Part of a small language model's weights.
Size: 11 layers, width 64, 2 heads of 32, MLP 128 tanh GELU, vocabulary 8192, 0.925M parameters.
Architecture: LayerNorm before each block, learned positions, biases.
Training: a variant of Muon for these matrices, 125M tokens, 3261 steps.
Each number is 128 + 24 x the weight over its row's rms, rounded and kept within 0 to 255. Layers, rows and columns count from 0. The size above them is the row's rms in percent of the matrix's.

# layer 2 MLP down (transposed), 128x64, rms 0.238, rows 50-69, columns 0-31
size [122 111  85  93  88  91 100  92 117 147  70  50  84  88  76  89 113 102 100  76]
[[125  66 102 129  73 138 148  89  97 134 119 171 150 123 119 125 119 127  91 148 134 129 129 163 150 109 139 106 129 142 141 159]
 [118 118 138 125 122 129 134 130 116 136 134 119 122 176 102 131 141  87  93 121 124 145 147  60 101 142 198 136 113 113 146 116]
 [155 145 104 118 169 108 109 156 118  72 167  74 111 129 139 112 142 122 123 135 145 142 138 139 138 161 147 131 106 154 109 142]
 [112 133 145 133 154 101 153  86 124 130 135 141 138 122 100 153 158 147 120 154 158 124 120 160 118 113 182  96 101 112  67 164]
 [118 115 126 167 116 122 161 133 102  94 115 146  89 101 119 104 153 138 138 136 100 128 107 116 134 123 151 119 127 123 140 126]
 [102 121 135 100  94 104  93 118 121 132 122 149 125 141 115 108 132 134 162 123  87 136 172 147  97 136 113 151 110 140 187 162]
 [ 91 111 123 146  89 139 113 149 121 141 127 161 162 118 119 120 165 172 121 148 149 116 111 188 171 178 128 152 117 125 145 121]
 [145 110  95 132 143 150  94 123  77 117 107 153 112 148 100 129 110 142 137 153 145 137 139 141 160 117 147 157 128 116 164 125]
 [ 65 110 107 147 143  88 141 155 172  93 151  97 120 112 162 120 175 127  94 161 109 154 123 100 109 134 150 126 157 135  81 103]
 [119  84 144  90  99 145 172 157 141 122 126 124 104 129 122 124 141 122 143 112 105 144  96 133 138 100 109 146 118 106 150 117]
 [146 124 116 125 164 106 134 139  76 192 155 105  89 122 117 136 151  90 180 121 124 177 142 140 181 150 137 151 143  80  95 150]
 [134 142 142 164 108 172 130 159 106 142 123 124 132 106 134 123 106  99 121 123 117 142 133  73 165 110 102 115 125 151 108 152]
 [ 80 131 158 142 110 159 126 146 147 107 137 104 123 112 115 157 104 149 136 159 164 146 154 115 123  80 131  91 113 113 139 132]
 [119 103 138 138 138 108 104 119 105 142 121 127 156 123 118 156 161  93 136 101 114 142 157 151 181 112 109  90 147 156 108 164]
 [ 92 147 102 176 120 137 130 133 110 123 155 105 139 113 106 140 162  91 126 118 126 162 125 142 137 106 130 116 100 164  81 150]
 [146 139 143 136 117 116 196 133 127 118  82  91 146 154 118 129 151 124 129 102 141 117 150 133 164 130  87 151 130 120 147 101]
 [105 130 148 137  76 114 125 159 108 123 131 155 103 101 121  84 171 136 152 126 141 162 108 115 102 120 158 173 142  97 133 176]
 [145 109  74  77 162 129 135  96 112 165 127  79 138 129  99 145 146 151 117 125 133  99 122 170 169 153  69 154 113 135 136 124]
 [126 149 143 131 155 110  98 165 130  96  62 114 149 100 114 152 129 126 142  90  71 119 164 124 104 105 175 143 135 123 137 145]
 [121 134 111 136 131 107 109 181 161 139 144 111 114  86 134 108 132 100 132 119 133 159 183 148 146 125 149 143 126  92  72 117]]
# layer 2 MLP up, 128x64, rms 0.369, rows 51-70, columns 0-31
size [107  80 100  90  92  89  81 111 141  74  55  91  79  85  88 109  86 106  79 101]
[[ 87 168 111 120 123 113  93 125 129 114 131 105 100 168 170 110  94 100 106 109 124 142 116  97 155 103 155 149 125 154 155 121]
 [127 126  93 124 133 150 103 128  95 123 136  81 140 107 130 108 126 133 107 170 172 152 127 137 165 106 129 136 132 118 149 144]
 [ 96 136 131 124 155  79 180 104 130 139 149 140 122 148 149 121 152 152 127 125  99 144 100 102 137 106 134 126 105 112 123 143]
 [103 140 122  57 177 122 124 137 112 107 165 117 106 104 156 136 160 155 143 110 148 109 125 147 125 161 123 126 112 123 136 131]
 [101 125 123  72  83 111 155 105  85 113 142 123 138 134 123 133 152 134 104 122 119 145 152 176  99 113  99 170 137 181 152 141]
 [160 108 152 105 151 127 124 129 114 145 167 149 102 114 120 115  99 155 143 126 172 156 116 168 110 106 124 166 146 152 129 121]
 [ 93 134 113 142  79 133 158 140 124 107 161 138 111 165 165  79 131 156 113  98 142 131 153 129 117 138 134 136 130 111 141 144]
 [ 65 175 151 116 124 166 138 128 129 124 164 151 131 154 116 119  97  73 122 101 124 103 166 105 139 143 115 165 128 158 121 148]
 [ 84 184 115 100  97 107 146 117 146  91 117 157 157 130 145 145 134 126 114 129  92 144  79 108  97 154 104 155 149  83 147 130]
 [116 155 103 110 113 126 115 145 123 104 176 115 145 156 114 118 131 126 132 114 167 142 145 181 169 119 126 114 115 120  85 151]
 [132 111  95 150 127 107 140 163 116 121 106 103  54 146 132  82 106  88 148 158 148 196 135 123 142 123 114 144 137 155 114 140]
 [112 108 158 103 130 102 148  71 138 137 115 139 141 131 119 112 127 110 144  82 105 115 119 140 112 112 110 175 142 143 124 175]
 [155 121  85  74 105 129 129 148 124 114 152 122 151  98 127  88  92 136 102 145 131 128 120 142 144 169 142 166 128 106 121 133]
 [139 101 115 158  96 103 155 124 121 120 131 163 159 145 100  80 110  92 143 166 117 112 160 151  97 103 124 121  98 152 105 123]
 [136 145 156 136 114 142 174 161 110 145 160 128 109 123 136 133 148  99  71 131 111 136 125 120 120 106 145 144 105 204 111 119]
 [129 121  74 110 140 108 137 120  90 131 138 152 149 165 112 137 108  93 125 130  92 127 125 170 129 124 117 120 106 159 170 104]
 [159 168 107 141  84 145 120 105 120 104 125 121 135 134 135 114 159 119  62 126 118 132  98 143 130 114  87 152 137 132 186 169]
 [129 129  88  91 106 159 142 102  47 148 160 159 104 114 133 107 117 135 162 157 154 109 113 134 144 131 175 104 130 125 137 111]
 [133 137 121  91 125 170 122 131 156 103 175 102  89 105 112 142 140 118 118 137 166 151 154 142 149  84 123 141 129 134 142 162]
 [ 82 156 156 141 107 146 149 159  63 152 166 131 112 153 147 152 144 138 155 175 107 137 138 120 174 102 138 109 107 101 115 141]]